From a checkpoint of a small transformer trained on Wikipedia: 7 heads of 64.
Each number is 500 + 40 x the weight over its row's rms, rounded and kept within 0 to 999. Layers, rows and columns count from 0. Numbers have three digits each. The size before them is the row's rms in percent of the matrix's.

# layer 3 MLP up, 768x576, rms 0.132, rows 698-746, columns 480-575
104:533495554502533538523515568478434483509571448502492436522518463558536414484476414548438502509489472482553530484470543426507492521519542496482571513557472479517509519529513511478474494546511514501513554482511508578591436483440504474508469479414504516469419504484535485465503469510474504499
095:509424487460461489525533407471553585468437483511437535562456478499546507497588502486520544504468415474478448594421534520545448492427531515523467480556485520560522482484459470484503543554434550492497506529521534512565451475446474473489488470525423492470518641476576507538545508592529502482
098:489497447532520434543444491493537551533489493518453484533466488465511461550512492432447451461479602530498487494453517546430453505495500414440524458525504500453493463550501563466490487544519558603537495498505522499456500489544498521494480424507546536462494449525435547493514495466515579438
098:547451539525533442520518512495498470450585515508474497529457624517557534540546469538497497519543523487446530491557550542503544505546544545482528524466458465527493466474489535445579515509544537556509494518514455573494528521495529532504520504507506469469542513464580473578466517473519487494
095:504464532463482512546528589493435515543530490473518463502476548502455561475481519472559510518525536485597489500508516541471406480524443509523548456547495434437532471458489451537532464474467531412599532469596442509458512564513452499443488494459457429537475524504521534493498423482528495434
095:480543533462488524518497456566545527535525457523512512477515599477461472470491390464455462544461443458534546548452464472562543497498536417482434506524535495432498594525491481471635444518546513464490521437526513519523502523540533552448493481522459483452555486508505469488523480487493494520
097:496468529462523428441510514471504580471455501496466553431526435487530597540554494533572481526500498510499530550491476445497482469513491470480394523479400514512534525470419453573427480470595486468504504468451497430544473475544563401465498495520480446532482504588516517521577474554537432458
099:495418549490479546524521545524494562454395533496483540469507488545513508526488490464535479466473481470456521519524470577498493414517463431533475455539542513549494573545464462494516478471462548540483511461508460475475478534557429507477456480641469550499539464534455555432488504472504572530
099:475427540544413497539489470602510487551460522410548466451433496450458491508566512453565473496476515520537436459447507469495484514520538570533448474494417482568474513517482540448520486496550594533591487569488437522462540470474427470473478529423450475506527495466557471483515559550584510431
098:490556541478595561503510465490499485523525515568485525477519525523501507506458550515556562471505531461493512430517512561463515520498479557443463449528539544503426513422441452497512503491522425500440444495490476515522522502461484531472464501573457476547438509521528437490512496495482486479
100:536597469545474482484474479503539515508466509529482434511460520494469467462564486516473477520486467529500493495549552499550516519461482476540562456520513538451501429535515539479529485495482578489504532505530469497510493556503513563533497501497461506493441435599553463520521408475514502508
098:462483504543444449550502474448539404452550509561482497420471509469410392445498563543531497476512541534509548481511539488509496445500455493448433486499487473438523551454545453492518450455539524501563476544537496559491488466483494486488483446512520533539439525533482485514533510453492438507
101:453506544476479453438508526488522517510576538507520523521442430484552514445486522494485384505526483488505465546441451442438490509509505497461502498505581533486484488507517508551519539480518438471532553543446492581510486526444455565451502579511441586515515508535531483446482509576543555468
090:453609503390503547552485527474559502580479514509553605420459450523503562506474489474525489538530524544540481548480563475454518502480544482537481485460474514564471465476502440525425498492539451484503522517466472475551461518501499527468572552455510463483499519515465506516450469489494538541
105:540400476499466444509527456490499457503519494421502498546583558511444508486626488518503514446508462452545553500502470546512530560494517498469467487479511569498467503607541423482500520512478520517508515436528461502454524507563489493485491456490521470526512545554503562575519539499538528435
094:469419519439448560475482476439528497516531584497487563441554578496508520493564426501475541468469457515434493464517486471507503483463508523529501482640521532490576555566468505480583478527478481504522452454470534518513522505462512452476459564547503587516433496475461560452425490480501511476
094:529510458532488589498430554518400512499484541490425491513563555509488537573456432503509413491466490513457510487536529537575546495474426482467548492491557536484494473481481462569551511476486522500529494533481509456514473497467469555483521514459545474498517474482448501432509465421546459544
103:531513541517462543480532464444519564440507467455530570559521489516477529482552514499578494543495549479518460532496575415499498524552451505462516440454419470474598461567472602496498498567451539531508595504548477481559551407522504520521593472518562477460466482418439486457502499553495504484
105:542500518527511490411485472569449486488524529485507478494487467487434500497508521583501458413567529514517523535585461509483508431514535489467460486482582539564515443536522495481551478436502578476525476505491491445514497522500525516538544532441447463499489518553526513446542496489508572448
102:465535515492470435532535506563503461500487480430453556528422489581533489464465512488487493518492517494436502529534453466481447453452457484467473467423487475564432494508492500548563521498540491497430514497522505581513594512476544563423488551543458500507517449450445499571478505452503498497
096:488492559522528505528534541552536473466539448456465480512535447522456525527528406503527516454526420449615448467501483548566474460449481512522471429445528496580424471512473465518542463549515509497531515511547463492446499577516585487489513508482382601530434506535456522473470562517553492516
100:552525483506482483477516457532463577553469439451574427473502477553460483506505460443501503530479473498528458533431509490473558516460459500484537490502484471517536467494499515483530432478523492530476538563482479491485497524574470504466480528530514477498485475479556541491492486504537569483
102:472482455492492491492534466476552470515559570474471520497496465479519511490482489491569527557489484559541463475474477508518439585545475517510452529536474436472491445448492469520484534537519405485510510482417514470477435516522443492507494491520496537482491454445488450493469530551505556456
104:530405517500593506515554517467415535422489438514481500448522506441444483461542552552460493495530500437535443514491495410473500552505496472524466521548456510510517568526547526518526561481524540498506484439502523506457480478447504479494427559419483460449496489509479515470425475515521522476
103:528507470531523519542506473452532522435444498549575489454477547440449485483478492532554537452507464540579564543515494520513551468528490490518531501419458493486576453487498412434488490504565493531517459535512476540497443493442493490576496396471496477557543537513479471438510494509529429530
103:501503540507499500510502518497467567506551484498554505505504530480447476549415525533464473559514446507514524576501541491482546495467528462517453471491462496511489479531450483470418496514446539507509439520519489477413560529516510559565477492546476477553536523520488485457510536502460486435
104:494479520512519592483485498442535488412473452500529479502507493518461440516536419531517527591480511479421593550518446459490511437486473466529477521460472494498521531553498499469546499496504540591514522444609508502509535491503508469503514461515457512433478456532490480470538554499459518477
100:555518522511478504436505556548503466492501554523439562531547475455552543455529447419455522491510401520556468537488496532480565466509472528511417511487511564557477446543509410563553540546511513493506528523450463550435502497542460486527595424467548517497537511548501424455471494484471507424
095:510554469541428462508590513509519495543577486506476477438531568527586584529506468579615494573523498507471450489482446493398529475477528447544466540511513482432525484552477461526543484572503502535544554427548464500504472538526506513560527509569487512547464542479426555482504546487542490586
105:489465561536510487438585587451511516533538499527512561578488550610487498472579507502459462499523543539488506561625468483465464538441500468540514522541527553485504515515535534500553471564520527495454544550442519492525506502447486570420542479544536500514545467496568481445440499491465526492
099:533460511481527511542511534441464500545527573571472494487585423486511478460470488529450461484469598531464490532548442526480468529491436554533471526438496483525476492466504569483507470469487516519602514486521502529495556548512532487509509498494485544538569544504497545507469483474526581510
097:459476614494516553519452474462536443501543535499449499502475539458429487530526478495547546621458494527479545490480458509546470483503475455521441533606485454509447439521485518509418475478456568535501523462509475506484468431448508516502512472522441504499438510508547538522529552515483526510
102:534497569545515514433546446533530496496514445498446445548446514424459470488509527497492454514516443536517465535506445465538453495544499544473483516564577519496512471492455477493467484507472488510529444561491415455500544467510501502485500522431554488462450548412535490590418494451504489465
090:483485426465550556501445512506498533508504485470465495443457492486508546475504466523523512500458508613503520517518514416560531503520503501490498468563460532514475541559436441514505474523530492448477503435476532527569518579530474457514463598498493511463507533490554484505455545476491462535
100:514486527473503469469496551498455455452487511504395537517505477502515493507414552523563486491486469529480549439510492495445576479468468537496498530519475495492514496450523462571542548572586496424512480538487470558550475551529491452534546539532595486558495498478526508482461494513475487442
099:460497531532479474500454519529540508471549466470533523453517433522533517432527509513411516522518540450483555503507535515444534627476543551474456560492556514493527493403487468530438490442527537514542480542541504465511554428447491491525501480512561476539504493512506561519525492555516516526
103:483477518488530525551406503459535413578414473492482534512426520549509466458536507475500501541530544533534437531465502498528465534534520500484536442451459551533445497477478550546496471460461533601500572511519543485494581531477467437455527588524522520486538507483479452484523505505519590505
102:525533554445504492525507479580474587549462464609506603452493534514501478509501414462532467485431456529502500542491514595403541451480468458514531501511594502520542466514547540546487515433500483496517471466513457442498542505462476545489523492532533417513514454524484440539521448553567519492
101:460521435502528431575540413588468556575468472472552496437539491497518414479519497524464438542541477545466512416448482577444441476510434440501528575499544523529518482555476454427501516480584491500568522487539487524497504502432480506468522513512447521430504434544497532493503431544498484412
095:461584523517521458490450532456542434446458498484554482545456546457537456487442506465470552439516504563494535503556525478547511459503504540444429476517521525446513491489518382523548580474478491569493499490552485465580480487527490443444508494505505550504483495520495525538470553540474543445
103:477454502456479508565509573518453496613520476515486567442496472534580528443445456518447505504471404500555513539467481478485466416454518505460547433502502397473517513476494525520445522523464500508555574538522580458475520504581444465560538553582507500509470496506517399503493573421467447550
098:518498488499463555488509532483529536445471428442484539469498552512522501466539524571448548445512510531502479447471453431567497515484585567526443494561552489471558549471513459476469536531542442580426586475491508477579506455457444537490465557540459433424549475527482561571512501504515542464
101:575521491505503605503412502541490454523457597470563526513478498459535474461573459445465553513392514425525472519524498532507499520538515435475495545543496525477442507422496562536580510482421486468552447512496505487503503421503570461487520482437534510533469578561518500398464491491463481528
098:538469448517424501379454392533515528536488546470486422433502454457467477438486573522515458510440463497491537453477548469504500528554483568484530445459515511512470524562459507506477515484477573541508561501584456488519481557449470513457486518496441541502520537489459498613438561475584515413
096:566492538532527501504552466455543470556474488540456430491528564480452505518495427477504498479505509457511443512526478476482469502526479510448483560514524463449506506521481554495401466503429454448520513460515508565530491463501437422458503515468515498492562522521557547459509513604517445514
090:528488544530495476487528528453440482504464474527601434499528463539539558443502452493517441470473457516466450470476533452515470496563447567492404462484443421503471501455537446443471511557472510485449558475500573481518539517545463496477579519483505543524519562514519463520487495543565447465
098:503533452473482537520489486482462585471474459482545433528440436459518554541578426492498528508557504510576496494441564461467477532465500486480473533491474505516539527492523549484515520501490495452528506471487499539484519492548500467508447541514485520496545637505567522522505525557474601537
104:472544493480560549480522511488415448518559500491462474535509477481488504490476509461518497456542583491506525462481514444469483447559552475608508499526506508570560559530431477525491536544494533479551491553484408554522491551440465433502501470457428500480448520493546500564433527440502550491
099:488499471416511538418565513500484477567604607517560503561502509526453574511482454504521506525574477496482461501582533504515519434439457486529528546475451525475485525504433481498488513448520515501512508539503576561544472523496525495507542550535486500491496478565450489493535527530487473475
# layer 3 MLP down (transposed), 768x576, rms 0.22, rows 698-745, columns 480-575
100:447564521438467483370460499445532514428479495557552481473486476508422560537580468489463490586474461545549494484457520541580517493522493436511470548543476519544495462396484471436540466516598501551451495436587534470523542435485464532511572445440479501494515499499464498531550476547524548545
098:545393466535584445492501430491480566441499417533500521520505539544469524488545428531591527493537563514543527602485514472480531542448489457513434519542563524480546559473461521466517553608534564542520445512516507548455428533471518453471504511528535566476478489541463469485446480498491521494
103:510481458497510529460500416494466470516471479510529443554418511485517539512554475430578400490448514551522617574469601560484513442466544538503501538426500555533447521496570481477479505552543525506539505417476479459479500522549544529462457528504437462488528572474510488462505533512521570454
096:556589524576554512609480540481472496520512498580516518506532491450483514544478510471441501549484426529513483530505415501531517427537566528527447474454502529505483513529459469511472416513522523590473541525535458473587496492486456551450567453469512510501509449499428548456479505565501504505
101:486506511514443535504550448492490525477575422512537467507448481496494468525525432468527505499502489505474491526448463475488466502504432441478548522523497525514540516489444532502507521507554466501573462545512480543480516411473480510510488543524508524568444539468474456453573520561547448481
102:451440424493386496448483438542449497450521527525597551557483462540479476462488395524552527496599534487516537550445506412522566445566533486547560499504479453459464475473486551551540497497481457543430472477480521516532507479558517528416483588515480547528582509460524515517494489501560485498
102:497516513498485508497525519437545458552546461474519541493533449462424508509547480454467550497455446493503436547469484549558569489523522484495541469446496499550452508494533502596506502497521596477544521401453516540494472412553524530559494508510497538454442478494480518522518432502524425354
098:505489565516477435495599551562479502593514561473474461498460509426490521516498538514494448536477491519486496463478478516477429487514501489521473494510486487584528522545508424495571501560500464502520521470547438568498550479522496431538511516525505450509520468519545472489483467555489535526
105:422539449459470443585479479517535470554555479503552557561474492573566492498416522505460476504511537479467556541464482438465557480467496478539440569502437533578533535544452534540546538471463446462509433477515441465488505495432427462496515465500634443545523508545468555524435447486486561506
097:490413541537472506492511565465588491506491546492477574460551555509593492475478473467503492494535524517516461499507563476555437519502445417526447459472510504510479572514568466509513446500545516517489427548505542580467566521523480483511492413534469523463425515527470502577516533525517491507
098:483432550471541476531494542487440447458511437494457575444421513510472512440446477461476582512564533496532548507527516468480530466516502550524479445525498572541497556577475571525449445486476481479492488464514544472490500496509507533475565542476530493480561488538437546559467525524500591542
099:462443466475523496475454475452514497391461446533532435446474519520504491512514437501475484429529473519502484468523626509526472540432530551501431506481502457533478492515538459486538515523475510461496514457499485492512463490510545510465457499520539490447441500544503495506560555446434440549
098:500573514538488512497482490511456472526505457478546463588483535528459572581504499507465563502452474520486510545492555490525466477480495477390507523467450570547581458462487456465517534449521504484513432496532465550507494441483438538419443481531410461463483516507554464544552526514483504530
095:554468525444514533510538536471500474469545478501400499541453535479520541479505467391464530442531572524558546511550470474464561470528435490536514448526528487587573451462429523478574421462472472495550506543438448475585563526459487473482511491450528581538610541567413459489514506464459496439
106:500502504516485521410526509465560505537509450523458531525451439539473480450507544481578475488491491532487516454523501482530509486497570517502573528491510549486509456548486471502519540499443529476513491486545477542498500476541484448528455468478492436451452508446517465541553493506538539532
096:529520532471488532449501438484504544509567462475527542481535535540518513539443465439527494577510476509540523433450528564526409555505450443443498526514536526484463441529500490432487486523479426475563472518489489536481543551543463525541576475493556442531563441441482453506513499501418575414
094:487487456538512515538474511529510531576551542572486541416494502523521603473583506516444425538503513495442529486508555514527533488475548496448483508525457443464532471556484556479470445470448457497480567489521494434471496478589548549432542496487519492558499481482534516522514501486472501490
100:467507524509505466500511503526425499424522423516425524545492526481518465492569559506454499442527531550444461541490487514505554549448522474525521482460498469439517463385488468514535532485527511480491515496486471503469534585521517516457501554491471552441464483474498514513469504474444496474
103:538491458577533497604488470553462480481540518520520544473528476556437523455540471506434469540515517564460484423500487484548539507541453434449504476464470467511533571444536517496496515515482538427509537426498564535436498485436506472452529512506452473484466492543497586509470500417489547442
098:503477529528510521512523569487480508396496513417504517488422492451548484482516560546526505474453457503476555461497458507497564530521444573401565534498477482461491490518512484435519488563496525497482483528487472405468429524439482414456545485470492444436408538439511453385551459496450520520
098:420543505497513507538512502586504501413542414462479565460507456468539524448516467462517589507540400414487427522505512502478528559504426492536427505540463580414508425480466510523408466498474531483522534447510517459495478491558493468468441507505505503516475454459457467504506411517464528456
097:532524472504518468532452473420512466522504529512504442579578485527477516515530506530517518527544501524454479428504541460552503556460487539468518489508393480526494533473556465486501435481551517459510539526454528593548445514427486521517491487439467430486510557470503422540442444495481534486
100:520517459490530527544483572559469521488403482465563557531489493487473443475489474520609545484429502563439373457529490490500558451535532467565492483490459510485538474429573535441447495508478452508479547514559484530480543598546435549551591435518505513482483502479560472495486534482483557532
103:456549494513484560560487495468504421451478542554512559479541551509475527511520463494556576554518534480494399459500434525507525528470533467640516480543569494553545563481479467519522566497485572526513594447545519498463477505461476538516513473509517536558447542552539450507475417472497496514
100:513563425490417473482576468482538550541423510518460470501517544485514511476503487516512487489502556556478526551526476500458500537472478518462568448558493491510481535452546478550456462500473453515469507503501484543432520435428510497504462540571450442493513596529519478489529559510491496472
100:464435441439441529536510504543455478481556526480463544500534519522537530518542465471490464492491544494475528413485497556548458487461495502490489496477577472447559542538506541490532454560505440437430459539501495536502464455453541501512526463508487496513436517498522466529547446520522416438
101:523450517510503504528576559522448478519534472471482448524506520494537548427470500472514435526564501484505505498429494473467500527495504501543519449503575540445542464481486509567531457555568534522582535526488528505433506442526526457539429560497469484504558490530472455445443526537588509517
101:538519472481540505533537449567448506528540490470486475466477495476565508519486563469530545488510550444494400513534505510497442494508536471464463473486542555547462514474604528460515533479557503614464449472474507446413511446479530519499514499481512503468549476521552468469452467504595510486
105:546485563587515464540505447565519506513500448480488546624487464469510485464550536480484482530433550531497511541490514479501492494513440463552477442533525507492453506477498569515500589482478510526473504472449477474442565535500515546494496487462543440492434487522551429493531465467567466502
104:468490551501499469537567527431483458487532473458494448455532486490557458509529477536475484468485506545419429543480536592529474497465485481514447543463533459511480425472480471501491528476459498480469485472429474508541514523447521522572461519502473546579479519546527462489440515557410455478
095:521535511564491590506532434550465503510486499535511465511456509529501492448593409432470537465486539456551469498510490510478533413526523588520495535500513493568531494445505503423519486546478506544427523515524462520536501506558491464472485551514485513562444474493534434487483484579475531556
096:527449465509498477465582494440522484508498477504486489544459506462462495520515505484432521501443512485506538484482497529426414544482420552413467497566474489430487565394462457531467485507532469474490471466420560526578476561479514569472483470515508480507532442469476545492539511523434562545
095:468475495521429518467542483449497554387531512520556487528478500512557578492577486519440528490479459518491497480481500452493540542510495476515519480462494486484557483436525516473515429493488493576582541437519485478487554612479506541524464515470476487521476506531444439558482497496566612474
102:510516414445467594491450483516482497486502497463431465558552492494493504461526512491457554464467506453471479438545495438498489525547492499472571448532481500477574529523405514490518514479568544480530534452419425539492484581487481539545465562467533516499512469464474529479482502530506501507
097:451440401462550451437462564481535515470516537513579550472521502573441480516438533420540488487429500555429468553471539580513468518475541525471440516489476504487469545559444507518517555499557569558559522502431560491487510486548527535497507402543460410459500465531541461523463485484492582535
095:499485516520562441531434487466564508503479473538518547516497500490490510520532467535494626490495562455461488531519495568455487503501495464505574512463524511545490453518537530482495487602529469517483475579444515498464487453586457493498492478572479515528462527489460560534475567409492544504
097:508414458515474505512543494575460517458457621527548482512479566549495485443487519499503558517447518505529480508503456530444571490501547559523484586522454459483490489465484528500488460465491509541460566540520436426475486466475520476502531487423482537420460580483483536450484478481509475551
100:496523554509466486567512512490515449530564544521495473554528416437457500471597515538508560451447517506450530576472595450517517493456507558480561468549495506529501434503473472540493441475499477488492521526525516539561446490525484454454557499539517465393442501535485509530518580477460556485
098:550456534566471511457420511555515543515572450523456456558431515555511476487511456559479480496510476491499474477480539494536547505467557521560463512523553465521574456396532550483533555505550456492534440517489563485464565465462507498491530534534565506539476531437513495443495544452577559510
100:461557570517461562485490502571533499534507520559510557449475451496492498445472485529551466453447563569499491462563462492495512539517481478471544474464420486585548450509471532495527564486533446441487514500442500450526457423546535539496474520511534510455509479539471464505517583542443541493
101:448437456528453510501535600478433502536503486479505567502579578481494448536482507497451516474545567486544515508448502426470471448493500469467534482423535492484479453561479546537510490614483562463529448482493505550497493449504443443484586468458433527488478512478521564533477502467466574525
102:512524490575536455523466467495475485504496424496442547501522516572517500459532509525473529530526501527462556548494407492565399453492604513511399498548453545544478470439553462512504529519541455578444573536509534445567495467459456490469463580422467481495492484445452508466495559506457503475
103:467458535568497521480527517560501483543508471436452509459517518581575500488462533536452493462467564489475497479510569453508518504518510490555486471527549457496525518511468522467522541578576579514561461481500506500440489509476526546536459522494544436592546523457499536487493533529543478476
102:553537482577603472463479481540496563449584478505435510481497495495487497483484475504534440528523469520465533487470452449519512521522457617433506476478487480576475444506504466467471538508501509498540526540544492453504456488462464542523480494500435455541480538508517575550531447455484444510
098:560514425476530494488513505558452512524547525437536502506520536516563485517513434525479510457439476478536496495516486581493457500470474488481448480495442520465536441492546438536538504511492569529577490550454430453533465478517484532516518425474501395524500492538470468515500490478425514492
096:463518460489480520482528458460559537505492537556476516457563418474474496511481507447526514448451540512506509478447511495519494534515511495543444537517414480498406497475494541525520495524502533505538519508514518515437462490497508530471502505460455491497523540546434508441495507461546517493
094:617495453531444476482553496548528398508503575529473486503545508474454581436500519483487544458524578402533507558531528505505466476502534467520453469501505523516427493474519507537491496507484428472502458523476520522492498494571512506450526504468491502501492522422524477534478584557520567581
104:468487514423545551518490498557552439456501561473505523464449540570471516478466454515490414399559487489408478509493494408514547503478466470494505477477553506519455500536509493505509501455528491478510522432475540572544495534422537430533541516473566548528481484464496521552519521494538536524
# layer 3 MLP gate, 768x576, rms 0.128, rows 699-746, columns 480-575
097:467486489548482500600548479505433435519539519478490422527543491511454514464486474506482439491488566527504517491559484497482503523518507568474521466438520476515520440507508564548574508506578506523542515515468476521480457486481443575441565517496517460525503442501492433471489448541532445559
102:500440553529544510469486524546416491525474497450486543529508476503501541494472542532523477529455470456497491487464505508552493571512478478521448531585458484562457503453479422509558444517503516459477430452497531512525498499505489428492557567529516513532437517525506489462542580455524454515
092:473517484492391406498529472529554502555524441549517481498603525513463446519443448440538442525514531404501456534513506543495505494554560540565589493475580535476542517549494428467472475487572507506514473491517543442534543528492533509533513512508463507528480497504475501563529497526535492444
101:527530475582528507479533425501443475429480512549520596554499584466488541499492457525481469485522476500464482491483505520545487552458544477489448546556484530477443536512633479480484501500459487544517514590426534448545489545461432533529454495437503438477573461505452471534486539406510527517
101:517446504556454427481519520469462541477509472396571477429498464545468503469518492400520520428540431527496519447479496560501493502595477573515431548496501500490564493540515530563466500448457531599526534466501499557540504489456472530514532541516494481567517501481500532486522497508461557503
101:492535499540493512510462566475519471468591532447564492499511481411533509555406555529512500483445481565565609568443476516479519451520485483467543516504522523509500532473508503478505415532518489509497504562479484476522500540555518531482524517535510477482484442510497479445510517487564525468
100:517460484483608478482488478529481432474597521500466531438498491529484480547450440478494478552573523457540458498485487423488547564549455578495552488456449525429527528435542515474540503499517482492503490496522496526535511456511456499425503543509517513453590574405494456494554496513480475465
101:502485462480505531447487547435506526449533468500527497505498486486446506454521528590469510515572502466522538463451522523421510578477464547462550512432488498441560522480393477557492545583463498543451554501545530468489633514521520497513460474490460450484511519486522560470569434529503498473
098:451520482488510487512452460544446446493499511468544423461494508486439515484535500521513499481523501522434448518419505550497452517512477511504487507487382535467480448457541518459486530492497501450524489466454508452486538467519504511479468557422542536447540475530501467492473486558496490444
101:493543486542496458541474597526588445482471512517565487460512582420449497581581490468461554500524459462482515448571517438498439459397486496447528533475388508448481514494473515462531467496553571441427467487576487492499492477589540502510450509451512549482532499449475595553492490466565493492
099:480468484492537495534496463504508496526521473459520492542518576513532527585463483509514448550583523441501485527433498523476495519408514514502501422448514465522486496443508517394487439565510466476458471462494421537511441496490494524487488512565503500482498524484557494478508447505548508500
097:427477478495530505436444416544534503437492516552504481478523525484466606496488510498520469434474476514457505489416436494584520483513446516521455482462455543503486517559482492566514526500485568473483509479496477434542547507524473490467540508483485489396599438508504562595533518455431480469
097:480432515496506523510477509490426575524544551442425494530450453465473503496474504483489476524472526538557522498517498519522499498490501586469520613518539585499505461555563475427550496473475511478535521547481511518515439460458563492487522477535496554516545398478494430523542476478551544502
100:463505507482504459553483516605522458537463502544502512524551541485458521483498505531496501475519489452540523473515502461466497561516454541441453479544505489521540478484560504477466488547500520523526516482447539516591509493516513496497457457517556525449542481506439583501579540507540493491
097:548524573508492463485594503535517494431509426507506512547442482469436483494512502463564474569553479500549475543446457498517426548468519496461486435459517474504495507495469523479475499523542509533491515521483566516456477444514518522523505573477528475551496450533531467482533484554544590492
093:468436647500474486595483506524492461529534560515451507524559399481531498580472453509479473522511508467472492454532481519496462526505538455527490428471434492555556530496469480517471522533488499437489524452515509492475501430496533510477496484533501519491525474493527455424520480530506499527
101:505514491467518545563499525468501577458484522513565516480483388519469544463484536438419504488498491524531581470526512435596542534559501543492477479503506476500470510414514537480565530534425494448542447510478552450565463534464481435485439446498539525482540537568483483613516464520525544548
104:515592505479450526530525609525474457456432464538554448521488520448470474444498465529464472492476585454472563470489474495458433470388501478494549461500409500571478536497550499480413461569460483463457482536534499500525504528478534491511464481466577459535495514429517510465499523474497497500
099:513491479482456531516498473447570476497541480533494518557507474458530542479541491536494474501529514469524435509515451458502443530529449421546495508470477493505546492525534458489584537509497469498514521543445506472498488478477473530598594486555516488537516526580451481552510542439520481492
098:528541500504657446569429513429410544504464421520472537458485498538465495453481554534464546571504510519430418512498488491455479524529556579499535537462498475455530593413485481482504477503546492509532496532459536538565567525438484509487473558511497494505491471543530445550484514443520543471
102:480439458472524559532438481526583526481522479547517502477448523507437535527498606483519413475564522511490426517513473486501437481487559538536445493537500416502471461498462504459437447528478534528466417609476501514542513555531514544528531584480463505494549498504496506526492431540549511457
098:481551394542489581485485529518517417477454590473516464489430528564467406481555530582516492527505487551484516484520481485526517489572503470481497454538427516482532531496521502518511530484543557602481421536445448459502526549512505491541438536423499526496480442508510468470549444483537492446
103:471483469523471497467484480465495505535500504532454527509493538450525535529543530497448517453432471541417520497497521537514502542496433535454427451465511512506430447483478502462534536476547485474493513445534486516542532541496445445561504434522528479509538463525506378452472560497481465497
101:574510530478464546492486472493510515488503463484487490461527438515531458560482481546541505501440409442426468461504484514592500523546400480515476513547435530445535506542547452556534568457512450528491456481434572515463521518548580465511491502488514509544497464566554541481518505566500566496
099:475445498478450475432497498464427494507530463513492492529481470539522492434548541457451510469442468483552533427496457520584540529473447474522489507528502511513527470579501482500493452490556580482533440506489464565493505523547489598515471456514604544482478470523457429482494533515471486501
098:517479520493524511483530481525479434474489566443524489492494482539507557557553509539454546518503451479413488538544496460525467446535534507412461461509548476477490572567466554512513509533469475520533445487486555596578511454546500474525445430520438533507470517455457493583549536478532425465
099:462572516613476464514485472541469474547499522515491519450544476532535475490488474505490485546464490458452485490499490506457486426531498435478469485484516535463459461509534485527586511459451501497488539483534565474547515508588480527505546475477475491417546435516483421545532514532452481527
102:530527470464506471504500468554504457535453517531506472508506533461481449471454549476469547495426508534489568477597466490596475574512478490498394521491572482576374515443531471483566509433491458447514424536404574563508502473546468440547408491534490526559505546551508509549500498513480521459
106:483481532496469454463491541459457406478610531475547520503567460452477568546463527434522430449633515553501512523518502513467446486493527594523469455504537511579503428489465483450462460468522462447446521464555505555475512498498466417541411543497534501419545516562525494508520481492509591538
099:482465565469534470493487601507564484539556468565478422484494454491467451464484547507492477509483494531501534520578496500490461491545446459480541416594550496477496490513537491461519488515457441473482502539513453489431494502488497512514515516501531483480520502534447435511525517497549405427
098:469473495458506541522434498493470522441471514436445549522466478520534587500429533506511474505597459544515495508470481471509546501530481503525462496438417555560482443540501531484541581492520485501494489468547464507520574477520519440449580504500493515563510455475518498440556494527542486528
104:587454432496541455480445533492548519476487430477486480427523489526518451454444475488484523506500477459453526554491507477554515546450562484528487422513493488477461508578566490549449461503476458479382498528511467543482479518594534501516498481488510562614534524484557522518554560544477561481
096:493525540535487459459522452512440448482547479532415461576520560456469410530552523472504514471539502405505440553505501513420535465492552502474444451435535494559498490476540528514441546495470539531515524550526479478494465447441476525475472441532496525538550479466486462428481467524518475422
100:473520516540531526549462547543441505541468491455483504425502525476485467572488488561553529532406517542563482477483485488554569441534506552471572512492427491479461488554488543500477523475497436464505505519521553509536553545438502527473485452586542432536515519518420470480583496487472494531
099:438447477394491507552505507538473486568570504472518509458442566511479517504528476481501517483474411420419524498461557472478430548474439572463542485506573485473489511481467527500568484459557536539486514513462478460470557517514543513456485448487522467495488489468484507446547533484526532533
103:472522551470497458469448502404486441522448445512452491420494491499482521488453521491483487480461557473509508520521503548514578505499525562479444496516489505564587539550464411494549525503497486531497510498436516527510565470523449492485420470548496507451539451467535508554564517500522528531
100:462440572537492475461493459460426497431506525439436548452482436465443492519515496497451520532520423463506511494553554485529448461476482513550489533514518514576485528496502434519520485513485512477456583497528538485515482445491475558418562480484461499470527494544469564532492516560510505502
099:493518436504535480536475457501526492541493454541598463464521509518490504504555399506445432489528453547490502511469548485548501450534455524578468537495527566506510533472499513465558474517523575469572439507535539505483587430521456556515498498481475485485507541514543501496530513477470499491
097:499559439481518405527512513463583498428512548512519481514523459454556538477459500515507509433495496528499499536559638577515556449526530538512503425503450526477561498478451450419535464552464430516511478491568497419570539560510481536503518528478525544559475515565492581560530450533460481497
101:545548552479519436538520522420565490499560456537511441442433504499563593513434494524511466468490472488560471490509428539504524508506530509533479498512449456442476519491437526486513494507530558537597466501505516452494533541633440580517526604544492555543497538539444470521531510456502428552
099:481525481466487468432535478482435526526499497484481419475514505485430478539428460490556500517443474497524557508593536465475485486466444472573496504480482466504501517531527485559455405465462505475501488430562482490425577557451473504507514507523528472558537539472535509499547521564478481473
104:509531481454512484432491524548484533472474503528503509524423491569490502507510528513528496516428438545544518488570521466472533544517449532518561553483508478555543498552509451559501500456438422503448506472531469512558492540466413468453527466517438502462539506466483629511554480556582494571
099:500497498567481513511463475464472546532557506509561563489514512487491495508475469520423476525540484505468521485499482458506452519522503495502513574476548514477550468520550493500497470533535480529533477455560522539470538475455462522478481535563571468493436480478420449518582484523444566466
099:489568500513527558499577546472541507434446468437484519621502488523520529556482558455456531561495469481519508453535506529509515467465575512501516385508459609502505477452539491452596535463507520519508478544498452459442555581511588485570453568471436530485558479505523528439523502499467420455
093:533491519510517521472512547454501515509461391517538420447553482526532516436497472475542468559492519491447525419454483501490493574517526535511455501468470480471550558434557482486541510491530514478455539440487522497573466474422491522418484551499502469524439522467522485543446497464490530394
094:484523517469556454478516503471484591513487438435500542509500456535508504484481485557494469533519479469542525462526540513573506525547506555527499467516469448524443498412487510405424542541508498575488541493520459527498470529592563490539447496460491540540492562475493471505503618512539510479
105:487443483505494459526487558532454494487506468516431583435540525447454455496523487482500547495478530562515459502530541488520422486560459449532487587416520466471433456485505511456486592433509521510547491486474575444495548519506477591460426509474525493515474488499497509463611483499491480484
100:530451503489533590459527440549396543452476411428529382493463491516594465498459477421484471447533469540496499522476514543486462459482471443535529539504461468493404443560494492472566479470468478533523450469520507478499526487497557467535493453466485527500572521460473517466494546540539484542